Each number is 128 + 32 x the weight over its row's rms, rounded and kept within 0 to 255. Layers, rows and columns count from 0. Numbers have three digits each. The size before them is the row's rms in percent of the matrix's.

# down: layer 2 MLP down (transposed), 1024x256, rms 0.118, rows 290-307, columns 0-255
# gate: layer 2 MLP gate, 1024x256, rms 0.13, rows 291-308, columns 0-255
# up: layer 2 MLP up, 1024x256, rms 0.124, rows 291-308, columns 0-255
down290 102:105025135125130145083133125134177135143150123135143147096146106106104126148123196151126162087204050149108166098134117062127143090148137131107156149112142116167154118124126085119103125129107116141138132180108111169136091122156150169116165108110118164106134089129182132100140083091114135113131152100093087156118136126165085145181123107146112200154059117123083127144114181088144161081138080121103133131191079093117180130120155120139127136096150127164138140110143179118174152105111101133161141119068125072173121160127111119149153101187092117129074103213131101135152121098182155129173055107117176128122156077138077070117089124125143157100113149136167102049142145086098084129194199169178077103132158127057115117196136161114109122169099190152156126089081121165165136113202125
gate291 100:071104115071161161124152087106148038120125093152118118127142182100102131103112091135148150118126096108181181125070177127071137156099141095115137146171119122128129123167124100117124061134150193085175176076106124071065129131127145105156156193126172152119148093096148136099129155158125128134140165180195122128116104150152140122129168090203079109164185112170059135134102049132179107103183122103124119192128126149107127101153116084196121152138193111106118148145110100096121196109178134134122070114113154101145168120120142131128100134203120141147107148128101076125140080179132110137122115175198091151121141136152087126176094141155077114142119139126132113167068125168088126128150171133197100114142091070084168170154114123080100083100150121080170099116159130102143063129122146
up291 094:075152081138131142177104131174110082164074122140137136094152185121150200118130143131095101116095177138139170141171124154159160106133128119110052085156143112142087109116122137145150161155099157071126141098130124120084138136138134133128043135120129088106159063109127142118078135156123161091137133074174177114076092142160118157086095090129130095114112124111089107154128118143127136131205196095165122118134128127169150091135102122099163095131113166121134146148143057143132142084109093147185104126140162116190147128093145160105089136124124010176079124113097164085118137123170120136127162098148095107117023125078076068149173112113121138093165191129117057122120145191112111103046215112125106131157115122147127124150140125125123046120116064144172104117146128095159131141189130
down291 098:109044177149134152128131062131163153129178159067122186119084037129133134100138080082102132112154114165118151168070086123159111178122111158175151114085119116132140105155125147179154151124168075126110135126128144149117145184094116131118132107085121168094170161152095091141115151161144121187109145179131039142167080124111118152187166158102116127151173141154137117124106088101075074101056113145117148139104158124121121163109105118101134124116154136113147139115142172108106179134128127199113104140134096130103139112132170106107143146168169149082176152157156147126073063169153113152098070121173112149155181109175141148083118155162063143136127095079126210155123065101133070096129099153091155129126172104223150132084059149057103096133145134150083096111145109117141162147114113
gate292 105:122169124116146191109152080141199101105172138190105099119119086092096143049156144161150178142127099155156146123117108181117123149133129183163138134133146116091173133135098135169234142110162166081156091162140156099147127119156142110143127110168061103154109141153111077111092146144143123107135166105121096124092125155139138111089146121186114115112114127105125152115165116193088142089078156102139164162147159087151169100076130104200154128112151124126137143133083146136150175128105188111152111114183185112077120132096181105102133096157106142155106120121182113148136141085024145178099145163171118158115172165091131184084144161089112105088140081074180118157113078124104102137162093117133105144083102098143165068103200135079102158105150195166122094116167149078129109111055130
up292 103:118157111120212122139083108114145109150126078124169090140069147101125141100116124155149072149123149117145101133152124101139094148086066161093111140087127161099130075063122103125127123129154158141152125158106169125115118159061125094140108140104105176087206158142056115085114192143068108113138152124218113146138133145099184109174133090160183067147066094107173127114121122104140163110136110141012151082170148136164063165109170126109193148117108149125090119100153137088185108140115131124120106131119096096120141112085081150103153072142103168150113124124151156096080169152138089139115141112178066177094101129103116153115156086144134127159125093162128124125130083152149117131217164112076157151094165080151181187105144090117130133146145138170106078120181082202135115142140127
down292 105:104070133136158168130100139134181121155146107127074138139159155071107158100185156176134049086130138143185152133157105123139160127086069145105126149115119130115106123112163184109176072120129153147127132140155088129148154165097163081098082114107073147160158112120111087170094119116192142066130166093154114144189111146088025140116210079171138155141135087100159096112167104105138169117100152125068106134129157137144100157130088157125133119151131169144104156125048136122112146129114140104098133128119127092124157076085122133139150067154159107085112134154109125144108118162076157167133133148116132106108113131045146135125108107129138180127169189100104109123174098161118053148163112084105109089114177102146176124094187120110210210078165129166144081127163089119062114116087177
gate293 090:111101078130194123171144101150167170153134055131106099124161150178187095118095088065076097146130136075073160116119124117088117145157121167153126152077094135111163135142152097090130182082142170104158085121145193158125130113134055098170154119187085151066135151141106100109095132168135179155193106121120112092141152128179094141093153147111150146166139084101100118099146168120093107115098085156130131065151153112084138113098148112151154146167133087169146136135120156103140126116140158084071119114145101102113072074143194123150061123051151129131144133135168159128138092092158086145102192128157129066130131101110154094174124150105134130127121096173109185132154134126102116070157134112105092066097123082172173100123071137192125100075090174158197150101141141134105152174146060
up293 098:145072149071127137123134150169148103140133110179105063157141120141116116191135139107102130089143226159141128134129111122101161102127147123130171133105152144092194174126116106073146176074177140122127118119185184132105155133106097089136174076130112145153092080137122129065190114118154056107148098111127116138098107137162174144131121121061139161106168115121168091099128155106104069135066133170121036069161129157063137106142079133122152141126129091152144151108141082109161128113211176143103032174144092133113155123128152144109064184117115159126173099073111162133115127142136135168083156156162118072095157157145153111181121123150102135100149048124155133117144132175173138171114150155071148136149107120118132171098067138125118148136080161165162055146123095146104125162130074
down293 090:123000103127111112156093175135087097113135152106154163054112123107124119073169193181160104143113084099102092122092179124136127105099131116104151096119104127138045123142092148146101114123139096116117159160149111133146149149128123149121110139128124078173135113127139213146053098129112118160078162143163089150136095152124122104096200121167153120119129109153146120137168122150104136121152125053168135106077170134146092160120160105133092155158164161124102103157129166172099141132102074133119213151177130164095137160145102114135140076178104126035179115139141124105124122177118145088172113152098134101172100127112129110061139150158154149107141179090176104141128133056085150153076119165147134163126099106151151107128145105107114165100138112114038162142158163121182183089172171
gate294 108:184119154156119148164092144107144091145158084171134135141109090138109129114109101090091096146151145131187182052139132129078053154117124138149154048134159113120160189135175072127125112076156141125127138187109081114103059154136123103077130141089152139106092210117161142085100213150171224179216140105136122089075116110166118105124077105142180189144135114131138157124133144124121117093141112151135117098119147116177159087108158107144147156130184088134152122099074065115155130132138102106092125110110137096160197139143083121155136111131191110118170071153144058084167169115124108150102152152089078132168165140145126111072163141140135147174156119121145158156159080161169130080150168110101114129163134158125151089098140136122147084095141178183142075164167154144125133137148146
up294 104:143135111163139126098044078167116157086116128133129131186132102119149132111143089092116180114148152162118079132076123132188119118137042187152130099127163167107116171110177118121153133123110127125096123134115140167191179130211133165099133092086105126093112184170085153097060109141074079118180155095129108100118146132182136153171159100084180123134173168117188163082129090152129140156169117094155137145143115127082163148178085186147121137088085063134181175125145144142123125164143162118150131157128088170111153094133135077078103137125082092148148138098170148136131143123152156118144115089123115123169155131108124145145091120115086197156168114137187077137118125135181176157101130175186132109149191174158074113154185111134125128186155073078170125130153149096089079109086069
down294 102:169179137130088144092115130148130117073110122142161118143124188086152138140134059058101154109106148112086152095126167156156132179140105172127129133112144073168096129121139152104131111118070108071137140167140112106153121150156123096113098109149095112221168184113137204093119170145153101150136091109132122171133133171202163097116168165148147187114126046134147175135088073105112113131096146202138142114143140112117121096104090110101123131134147092149143165176092102135117159072155121113144150139139076116159206103115072095136126130080108110186139131182146099096151146163137146147123121122153066157145121119114039095081114188057079127098099113114157133142164055088125122100098135141130144120112196200198089100085107131160101054080161115124133126124131120099101128168076135
gate295 111:144135128135118218096131158168096130127076109087118142128147092056142098166177167133121110128104105066160117102110160106093127128163171182157070208153147139094133089109124142138161066077161137119167150208133145143155183148141101100093161145123153052190121203126126141091166142134159127131067114106136150111152122156158112112089131116133149145108084051161125098134108131116085112079155131154141118182132118128141104099179155119101141112117170165148172096171123176104142131135138145094082171131163183147129082205166166174145155074103163110161166101142058136140115145136124138143081135168134138074188184118105146132115132129115120157108113127083081125118118068113104099082147098158132092137116121167116110121173102162069128141115110118087082148144133161067128069150222160
up295 109:128121151057090109114155126114118144094131135157164141167159095136177234115126110132190179083144122131127145082171146153121115153059125152129168118136132107173062125140105133173078129121110122150105149062146140123119139117120159131153134146138136098135123129101049142144090138136096146072149123125127162184233103082110109126141187132062143166116091111169168107154119151123144140115048069054166140167120183152192143136116187140181139171129139141128081045139103135155071108121094136076123197111154134145159059136095136133145158148145101185128158131106139096114128217085117183110082182139113202080106181134130163114138146138117141099118118151091117119097134135116110118091109083135115115125110069189158118147139148162140168111160165137124121123092159147167162134122137157
down295 108:147124118142123125143151104170131141112202093139126152133125140112177111160070113082150160128089075072123119125155092180095163099114177110065153131129111129122115156094112127089077106133177145130104126071127090124133174161152151130089107145094165114127155132177145098142181157112053029145161145150180148171138094134078111152111135123138154124121109139106135041112104048106112128110067111167127102084092128122197138149098099163069099063134177163131172187162144114179131127120119157157177146096131136182093049158156139144125161105156096095116168121149099103120121179085176136164131129096175175149117162139077136171144120173229115124203109131115143130106160105139148111076121127134163145087159098126181108132146119136124159131042110118119132185124161114093158074137109124
gate296 083:149107193134164090117139090119113132116124186133132141150058070106067109140120127094054097176064095184131090201154127112097110137121178129148133106207154114186118123158079101146140155119137117140135137134114094147142134136110136215152054169129123104152124142101124066135072166097162152105143088169195150155153110157115106176132136149068195143142117168129106116118107174120206140153098158128194170122130164190161162120092175106032147087147105113130139184139112106153154137097151114059187117145125135099116131152139121149135121172095115145123097075112085074153150121098116123106126127145156130121213148162118152137075106087128163147109130142085151139137148110155171141147136105081158174064140156116181159139157092148159160145098126136121137100117122131212177117106147141
up296 089:092140091165111105070159126089128155107161101128121167048096123088120167151119149126093139069133115141172143112158118095132092145098092186173065123095118127137133114144096130127174084128133167162112138139137113130148099159147142126075187179138168126121115120079085165122061176196149132144200131081121148114097091165182132150163101151144117129097127099129108087087139165153085196109140126133140140110172016130128138081097159069121142101118166125081144077153148161074141140059109098053114128125092118131176133110102175168140102131144138125180113137140163162129149151154152104083158148134103123113117136077176106153138107150059098147113145115093090094127126112117204098102163158123076130129217062138143181123139132091140166132161138148094137175092088144089166078183171114
down296 090:155254130084192177188143090140101131086140191134128127136139100126128121126099123103083101122078178145121113194173170130153102142099162108114153119173147071103096125138112076180133163096129130134130105145113040140117150106193172150191094172132195110111154100166142136178113154088120149163129065174148115146180142150120144171090121139114187157137136126141121150120131126146131143143131182138151115139120171193189122123121133163056140115096112135143130147115093070192131090183105182146121105150159143115096160119037145111114115137187128122113087095121148130096129134139129097099130172167130138135164086197069118151071124073100036148146157152138190184090140100120163128149115114088096171105103124121121093147127188154148122147120103119161130127154136128113095162119094125
gate297 095:172148118080112082148180142046129060146111109185124109145127169132171135086095142102160101174140101065155133107154165131087159075137153144100134117193124114085117131094157101143142182119121135122142179180218116148125171068148111138126178140107137156106167118101135095060089133141110136130172117071177122095081097142123111139136148143123137095130167076141180175099137087157144114132098087201138085053153113169120080141177057131094173097082132166097086142092153160131189171118132127158094138097116115101086180122099140205141147130143122135123138137124118186126120134126169152112111118127072079091107154122130087092157143162132126189153144141075096129130126156157145183169106112143151119175163142125168152154110094128184114138144144139164167160129057110170190159125198106
up297 094:160095134124158195175148112140159136121208052080097098157136158176171124139114101110134110145149129053117063165134084110126127156160141152108159139159093107101154138131097137108136063113152061156108189133152151057171161123113095125085091142162134148176077089128075121128137108098152027111123122192104129161124142121139118080111074101081091175127088112150069137160120098169088093138119144124110088146128123104102139122112125156152068163141121162123132140136129110105156159164164179088153110198079132185098133169158168118152142130114139201087145128100084101119096051136098169152078156125166152191121122118116151141162099110176129073109131187082104148122153099112112124086148140123147114147087138103135152177159123063136153163088157173116104081120105090111150071172096113
down297 096:095169133168082161118155129151145155151065137125158134139135131089144166113152126180124115159111140149122139135126124121101154097162124130135139152098133126148124125144161151107165148123125141179103121116225141147125081067130105153131129122115088147067143143130144119125112109119123073137114074188070036150135132097163103139137110137131152145143098138130084114091100146091149109158132123034164102143176135115112085176134132191129100141133119109161159095192157102151166135133186125193159158152074079154131136133133148166132144199155155182047101131138138079110198132159134144118177161127184105114087109040109132138138172090075105138119143141166162104177136130054096109078101142162153199088105154147144088070160189147111091105108179153087167169073136137065118159146075175
gate298 090:153109136125159170092106140183185091140109165232163119112169126129046119125139159155118084117100114103166175104143063142109099098178134115198153117161093133050097132152152122193112143081122151145189104095137092154153124159124090147107167092175152125109113095101091127170114176063141117134128077162142108153051136187137082106139091097161175113159150152099136161099090164105190143128165125140159045134074132163138151078112105094110156111101091121062140107099097111093141127113153123155161102138168078115117110183111125091164141149132161177131093087125106169070118145089157102163152089111110100157178114173123139113112127083094123112109141076164101162123125141122152146189140131158117149090152197128147125126148113105081063107134113171184162156107163124170131159171152157
up298 094:105128159127098231126133113132117112122129165112141107129164116144108183083097130158145111147110122103131126134197098087190075130122137177139104106124168095144149126144143136138124119162085127167078155135097092094163070117130152173129101158119136158188161132128099124154112131179147147130157162184168063123140148191086140108140173148140085156060112151155164178122107200121114126085166109084078154183098177190172121105135094135086131091072108145127138135161115142215128112142152149158154133150103182143134143140086079081099187116188112157140105146087166065091129164105129152101209134084090112106120120046098122132181134113076136091158130190170099100112114160102132103116138169055177135121154136160112200104138118130128103118139180107150115164123095132172163142151104185
down298 095:112086146146157064111130111105130172158085173093156119109111121147133107157108115116155089167143124156171104175120203173122099161131071130165203107097086125111123124073090074103126141117101126099116120133127091157077206125118131121142162127113103121094171125120104126110102110105187155148142133068152145152100103125134076178165108125102140106153154120107172108097130117134132076116101105134132102112088130141113130114148107140162175153145130090107136136136114131120191181118106086118144142193101111120155184096111178061130127147171162134145136173125135129172079125097135131078072099121106092196149102221091083158125087145060210126177172101047129149120118136158135120123106083123073061108187115080153129118059129199155130087114142130118138098205112108072161157133084070
gate299 103:086074192126167094168135099180103184128109078117154109122129095144168122101130109168145167155122140112170126070104158091152150118126163120172150162110079145088130143199097082129139139151147170117123091139120132194161152157145085122171184201097157178131094153082159166195141130107139188159171120170124137153107113153098111166091070149136151202105213113119169102147137121178111133119121147082139073097125066132094181115147139110158176186206118145108097099119064142067156168111174073139096116106148093160150149106153159140142147099128157090150121127177107126157112135176137140175141150175174131135104101167129149112109070192186133137150190163124108187119120158158150098135122116107164083111131117115111121117202051168135100147121115142147101118138094131138120143108157161
up299 102:114123160114051090037161145104124097134160163206122142111132127088155105160110078143162133140139131091133102167150131128115147170158145173149151147136081117095096101158110119071165109124123085124087190150110043111140151130096152066121125140156153100124183070195113149141121123130111164160136132112095133205127169105097150120109098137113097159164096116164136148114106093088134097151113135142104182211134126093118139208110133096059176098132137098144139097113166162150011162130129163093121143156132097144128093159128138157097137160131102173128137132159145099075119090156148150105141166138184118146100142126153163188084114121140045098089135127133117173150122127114128154165174085131217126172134148061088119123113098081080098102130114137151172115150082162065127171129106099
down299 105:152222066103154132143129146108181139125148143074177073152131181121151170130118183146117099096089111111098085132154071154162107132136057114146115084158153158135155158133159128125073104124116097134127116129136118128112101127099128201104126134137101099121167125138149099121120130058122112097068104093162076088169079153169124133134105132071117101130100169113132158100129092139070128121171142184141101099105204082093077095167074147147109136072093160112087100110137080164165113161109175125151163107164109145081078145064096091126115104100111090065069068092100146113131126118149131091103117074063105131152120115049138128111219160059111142143088113180126097153137166147114136112100105132061188109135095091134114094123188117142105152149100134166061124124131102130148129146105128
gate300 102:094133158107117159058140134038073133098153103122200121128162139135134165091169165188164130137116155180104118126119172125089201122080095173140119142122100105077131124111176093071118152165170154097139138205161140077103125150136153145121104138145131121180151121116102150077107111109083126120030157075182142099094075131145155140100073097185154103090198137161140111183151110223069151093126122105130179095155151112164102136136076113141143200114124132158085102148119099145159070126116095097118157106187108177096103150133189129142143097090117077142168100137172191107161122118109088148129142142106146109163107175141149110163144123133128101128098122073155077097121117084122083083117174115131141116125160138168112080155134118095162117108167141108095102135168164129118123140087183
up300 098:134098120163084129119087195151119063186130110156122155089171153135168102099123196122066123091124117128156071109167130086138079140079192136155140140149152125091165146073094115149203084146144090144144115153203121151109160171119130086113100123109161065144127122177171160175150164142131088089131093106069148122112165146097139116174103118109102173105157062111174142164102148151158157167120105130107110147149165126143092122140119152098107130090121079062087145133184120149168121161068146095121106172164170122102104117130082136153108143089122123134078157116137139098198058162201090163114121142057155100146107137109094123191118126160127154094093077101124108184109113115117134100112089137060138164099127102124139197095084117160159116141144137076111110103057059137137097100143106
down300 100:082152115144113127185111083142159072114153130186111174104145129123119139125098138173141142090157121127076134113092133159061069187118208108142130138164113089143122090158140117096117129123128104084097150143126108134072149151136147094124177093146130142157113115111117166131109104108195162152202166115057084133140147138082157138091077107140104135094099098131108079067162071168131171100163161164178112150090089113156107151108215125130092127154148135132143137082146177075163192155088120124076105127103151094161166046146134199173132110109152117133080106107134093094172056134155122098210119175131092110156108105135115092130093175210119128128153057134121188152136126131144167147095137092098105156103114135128133062136111178088151138144104100124161136170135090151082096134142097
gate301 097:088093138111157202077134131094180040164108123115128137145144157143083143152132080089149093100139091140112097110086099143097096108098136184161120122125131108150134117145078109107079071121152145187132116134173107139130196137086199134117198154125151178128104140034089138085166169116144121120118134094135164128083129131139137141173111141103172098153139083134124120129110104182115156108126105199141056094119096069125140107171078137113133089120196140084197094146119098157170163106135118110119122149104168195130088123134180116143110121168093101142134097090138173171158128161091142126146099144127100051112156117132110160130091115159127105173207098092151119088103146085126059147153108107101117062064126161142174141139100133183083087131071139146169137111169159100101127106188114
up301 092:133089122141164108096162120106119150102063181144146139198131132064092126078105141128154116139109132122172097150131129151121041147100142170139169085093134167090073088113177127125130070104146144134101090115198139126139105111128127179196126105103193138091109164145135119146118112102094134150148081087158100135183186180090150110190119152061150099172109142086138109057124085108107111119074109156178131111080115085079095106055103095098153096065111113147107107158139129075203067167099127122142155146169116126115099135170102090108114050140119122128142139114144130183170139106168130166092172085136150129073182121112146139126115177118080062146123117081182123078108125085102143121151085182134114053096118174136145155121119093135140113136169142132166146158119099118161108146106095
down301 097:117100130061116172169120082116082115127200102121120141155156210119105125170085098099177092138142064126172113107107133116127170138129104171170140115113145185106077160126105137116108074136127122111119142087130137072192142082121105102129188083156160117071174127135138134106122084094149177128145165080119140186124111058102122095090157062116097109107112118153128103144162152102151188144123144219162103137163074146161135061220130155101148083078091156111128113037123122117133153070147140129079160166153123143127143099127146129083119193115113110182149113104123127136149136144148078145173139112112124184140111127096140186159132146130084117128138135161137065087112127116130144128087154084133143100115119174216125158161162120135158142091075094115112129121112147045078109094169106
gate302 102:132132127067175145150140120070177150151117119170113124108081160169113103144119095100112087090158150090120164116112135123057117093143114176152117133170082135129129184157203134155129178083178176137152141116134141094096190086103137100114131139143108179083102097057109093124176159189147151127192151157110113129138132126082125108112157148113158189082134147162146112091122080194130137111122111154071113062071127172156146151160078104163144084072127107138122148087130161111181115122220175117090128157110091107130162116115172193121099183094087194144157092136185050162148098116069120170129047113185137098119140142167117167145132113138088133140187136126157185094152111158148107145121136106107102136139134127155148123070111179128127137113138142165164179077130166146135124159129113
up302 102:175156096145128125123176135072149087146102119087159102099139140133162165100142046173112094159077055152107065165153084144119131154151110126137147105124144152108064153128143115163131078145091172156189121141144137135164106082127107157141128133089097078111102138110159113104103105170097109124110112182152110128123116078174096130137097107152179090063109103083198094147123117104135168161135159153155121128102141086133079154098154092121098116202117172083198092112189151116115141174124140131135181072136100122084149138113161097061094134119143058129120110138152119093106071114071131101145138051165089164151139171121150148089161079074099198120121082138138190152144086134119118146109124123078146118129074161087068116096098189078161104129137081102120132135106082163120109072082127
down302 098:150186147153140148134159109153099099117095098147140123118136098138123125148048165136149120085139132112084163115090116113135085135159147156150132084233111160151131125085118170094181211064133123101056108168098103089135118111172074113142120101109136135129085198147155128183167166197150108150130073184074147092156135133161125146109129132137112130071141160165132112106181108178158146152079155129157096137059108155103164088158115074135109084122124172128088130179096116109184155180163168153128121125143065049116121133171113176140101145098117179092126118071135131149148110092118130110119096150098103116121161101160135139087124099076134137095134125128123134059118142115158086142101081064129109100117149179027127081125125120131111112106201160168129105163143100103145094195133127
gate303 101:190171121087111149155143124120097112147141088104108116168111197073153143122146113115115051135135131136089125115100147104146129081148149110117094203077116088127125107127141092084130081103157162125153143125115158133117190166176147102099170144113100133101117170133137078175102103093116163168113168131126097090115070113142191097116140083166102118086156109117141161119117124164095138090141079169112088069148101164169109110136149136086109152114092164165145129111052102092149063133118139087099120067127167181131109074122158150108174135154127163135130071129147146190181098125154126122056150065100074124168118208146160130125181165125097125066109142097129153107112107100130084109094134118055048148126130169176155137110098151115191197167090093127132126133126192120186074156122109
up303 099:122142126104110134120170185141139116143105137131126130116080130128146138165167105125080109091090096105119156113134101131122175087166141157161121118180122167185169090118087170103065140115129072152149205136135134106209100129109161105058113187104155055166167166134093123155146130082164084148181101094131146130124152155153149105106089161182148120109136113133167129142119125132130143107148163132093127159113107091189110129137119051103101134138090226193097110025133165110135143114136124124126138100090070137132150204090099151165119090128101148073069162115048192116119103155167140099195182093140148104153099064112127138135140074144152153096180185132080155163129169129154159111167098128131120120106133074117151123159107182118100145086141106108103147127135144131063117085109157
down303 100:108101179117113146088129113094123156137149149194148154072134123161137072151070109105110136079145129183110107186148123101065081113138149084049132144180104169131084065124131147128122142179158122108172144116147158101128137119158108144138120149083176128115138102092124148083138137143165119128204124114092185142147185134065147102146079143086157152199090179174142122140096129055131071160136106088122165122092117172172105072132105139136113113112086173141130093100144143183118167075124166126068082136142157135102147157086106142119139130110121088136151166089062102147104175093171116120185114157111127121142094148181191089107166136127142157130173114088105135156100130171136189159176170119157137088117088110201113103158152198146133139107135112101125144022156116098142163094110142
gate304 104:190100215140207096180118127087127151130056121161158152143116130168171139063122129162204153076179145173166116089081100100111132148091151149179128107109140111091118125117147140093167065110152090062142110157151126103105113148165180117136126150134099160103081149171077173124103115109163166109128147179117102118129105135108127125179117177120143224155080147149136203102163083173106172124099072098083115065103109111094103150113101099198098149094101083151086160155158089108165160132168149134069127111137089146122143101135164167127132166186121158191156084098131114076142071154101137132097114135084141096132121100116117117077133181119093131150152168132116101128150174093134143135153117132120151172185131164123184108158090058148165131126116100137124103108138165154112167111130129
up304 101:132122134131088183107131115167107152111138176144100082159133105145091151173103081229149122120119161135125171088151142111145110191134096091135091179150161140137103144084132148139161091106137103145157135136110152124107090107151124079081095112167125128109167144126108140119050124143104141131074086082159161148126130162169161113146114138152184153123097111062080123115177185116156074144129134012077107155098091129094121102071156129120102165097121129108102090115130078111157098112114100148149115090141133125170092100154114219072153115118149150167198071171079112145138150171045206078110157108115130147073143080133135109161164111106077167122134111161118103150153081071137179092146140201126147110170138141117165145119117118110085107115124117210125087166107137123152160142123166
down304 100:121107125137134140154217155150093109172139122108118097145058116178162153083100140138158093119126146134132084084172137159173137159097153141126163104103148153139145056118139169096150108098171092155181078153103117148122141163154087173090120128112191206159153088131131148157160113122166088153192144129121124104138139111153143127136115155116129133104182118106129119096188084137115192128101145125174090126100130107039127153137068076144132216150146125169159089085085108097174105112121127144128080117061197111124096071161077098105161134186121149128154131109117139102127054128141157148087113136045136110143109131104099152149113091144134121163141117170076119102132099158183140118096102170161164155101147107166147170107189108195103105157058137097109147089114185113175174165082110
gate305 119:109099140115135136147134070153105072120101130107132113122145118166150071153133149102081145131088132135192113123113099153121151131072131173142135179103094161063115096087091098185132153092112158106143167152152130151152153113133109084201177137108152163115141098083175140151092110133174119141164160187124132080086136162073113169098126118155141164153164108145137105140148114089096171105110119114148114082086104140081168143158122127169186144151103083130147109059090150114117170057138108106083144137117128157135125111124093153124115107108190119136133153113175128153087099162160155189132110206136158104164140153161096123167047178166139167156189147056143165122167144173106063108117126103152121189136178141170138115194074132144128173060185161159158130193097167094117058168131156
up305 132:105138145089084115085116135104170125131098139119136109159090132094132148150088124136147110132136099154121154182151134116162114169167113112138126109116092079182143127177140114086131065140109065185087148106074102141108139143153195129106119091157093112142150079187065098108166169124141136117099113121089136176113085142149213080184129160164164112134110153163110150108107143136140065117140085181137113145126165121139122156073154088129107123147165147122134148167188166191107130152118128123201124113151075085169107154108123099126140122191082167141115104114096122073141133154139086052132158079106095160089165086150128133094124055100117093088094132180160115157128138130132155202097143189083175096131103084095104156090086109108128108212099083108189126063076100140184191126121110
down305 124:138255111170135120138130126114121128169142105121110183129141122106142216123103106108140124139154140116111093119113113130124129143149132143133135114140142116125123136139133128122128101137119120138093145138124125131117124113140140151117131140123115121127124129146120117143136123139128133137118135127106128130131130113139122111130115143123115111138129155127126145116142140120131114136125132160119145125118134135144137131128108129150091117124128128133109152159133129147147124175137138143108135122128121072114143121119134123121138138120127127061130145140104132120119154153134134126129130129134138140115161116117122111132190141000181105120120138117147142130126135130113127130140118152133148134106126106120128120123161121099127127171117146134119092116141119128109140142135125
gate306 100:155182158158107127139129176167179096110093125121086145180115164139100081129140119125140156112115139135086167176105132119106115156186139149154124094097128160172106103120147132164130115175177155130154103116164180078125123167063226090120141135081094080139118102165140126129091139135076160158112073146119131134100080169175123124076073121109127135107113136076157157103149114192140122048190068124103108075123126091164132111151151150134148087049121127106046130134134146087137066138097142136132152098083083145168172168126121179152117119104142087161128102118110116120144198114057167129089147109099149141146139126146130111139161179075123121178171174117116120141122141086082098116177116084064093128177093104154087134136092141103167139087081142151126143154132228169124139150146201
up306 098:082118093083084139148090192151109168131121094140139060131083163203094121136106079126113103100090176099149188118042127106104145107118125180138106146076121140172156165125126121173173155103111124113142106134106136137131094133108120059110100140108133147110174138149138074168145149143103124129174131168131121120139161132139056111182102142190123143103121150120156107143107160143113120121139151103140095103054105182189175096166105096102155087110095117171096127189106189137136093130192147103124071116082155087150145147105150127132155089109112110183186095166108126184140073169094113110127105131046096113213120194145139186126170088194136190113138104117173144089188128110081139123109159115160110146114134107094065164110148134126106118111156160145169133102158168150110191152106164
down306 096:092103128073194199100144070134153110076116181076155104129130125110098083127114131071122091081112118131141129149110108120108091123063111070080116166132102132078159152103168162088133149047149176112063158098110122149083168163149104150073101137147112135142114132105116093098179108128109127170119170144133051120154138078133115125149164152089109155096144161163138140124129082091177121173107144102111201123097116169123182190110047108173137102177155176194095100119108138142117153129111088091122148091127158146127154125102174096112120137144099141075184150127151134108098121152161084127149145102176118111126148090160217173115154124116231137077184094100139150095113135143132183144088096193133167162059151151100133096153145097127102121162121145155094086096110120131149103126116129
gate307 111:075161159127178175096110131096121159143123085122105139123146149073155145054193142101147177110096110150189120083141136104057168114145125134131134133151092118067168119166154136066163140165149154097105105181147126195064155139157113090167177084144132110143127089096147125131128193183098131149092165133070084149143150115094115093164142104101108094123171106158108151185101151126087155132115081129093120121131124130149056109144160155153138075099087144116138141132123149100157070142104134093104168104156178154139115176089184147102138146158128166133092121085162118154156151102139170179112167155108127065123153136164111068142108152143106126152116093066197130083114081060053164124144134142181166180067147090193081105085111077156129136097126156117112155151101104134176167152131096
up307 109:177142140133110123136138099136079175050123081143075119112133091120158120118102140169179188117113149226126153129156152109100150084147116114152102126156167145083134095092118118118105190130108176127100099077225140193116098157144154129121093128117157165082125120127082175105072114132155106204164134118116146097146134116143136135098133154045119133151149113109093103151056137142110076159148154132090147122124096108148104161116159183109138140177138156160128174078162068125157146122083125143088089057089147063131142149148084207149153108133133088121180148142130131110127148106141089122128199154137108083090122129171084108072145160104133147144061077070099149141157101098083109103124111114164130131161096148144141107130137109140120160139093088173131109126119087126142049181223148
down307 106:182045105101195074128112127158138146113148218071111145145142136191092127110118094142113154181172094130132132130138050068098052094124133131177146103152129132116116149163078126199091080081116149140112146156112090126150119158167112121118171178106125066163161151152148085142133111114141122161117085084205149088156150124117073154121081172174213119076129143168137163111122115129131148102147129139144086106071149153137161114135118121092176141101126157090116134103139125154099121149108107120099096116191084100140107096120132205100141139107111086092126152144105126115166131110065127140113133098169150117097211194086129211130178150227153137131189115109133157145125154094161139145175099158126150159169071156142134137129127114146162136137173093138135100170164144113119125125156115
gate308 099:114122182133159117054115103136152057140164102115136129121115122149095122159126127084139073145111134078130073165166135038091108085195098165158090098121170144114186161154207127150122110088098152165169125148133129114125149149176144076047154159134135135127148173105145177040159113057134142123139143134164113125116077112119041115150147125136099098169148145093110058092148090141130154121159066124087078129068067087083125152111129145113097189078187140120090118125141083107141162139103127123060129082141157157110132135122183145129099171136140083143159147103133137120109133136113118126091095156191150100149136182159124113172129156141120122111129117036166107153186114141105136135132108159088140130100126181115123110066163126134181150125064175138122092104108109160074105111134100
up308 100:107114147095072105099146102112100150107078157137121120152121106138117065112077178152184124129106123149101115151115173103159191157103135096131089133140119100105122129114094119166077148202174099092085126172152157147175082170158106100119088137084059118171079147191120154114133084143111088126113049144165086096091098191105161131169119154118156093110134187071164102160097138163163100085205120079091142088128118155108091121112104152105151181155107062116177111138142073098123090089098167126131118093048129130157089103138092072185182043114111110122144114090100159105137163150140107133112137132123158164107129144140123114142126096154152155115137091144181133105068162163162081128125158198124164188145148175160125109188122092096137138147128139069097148132163148141149144130097182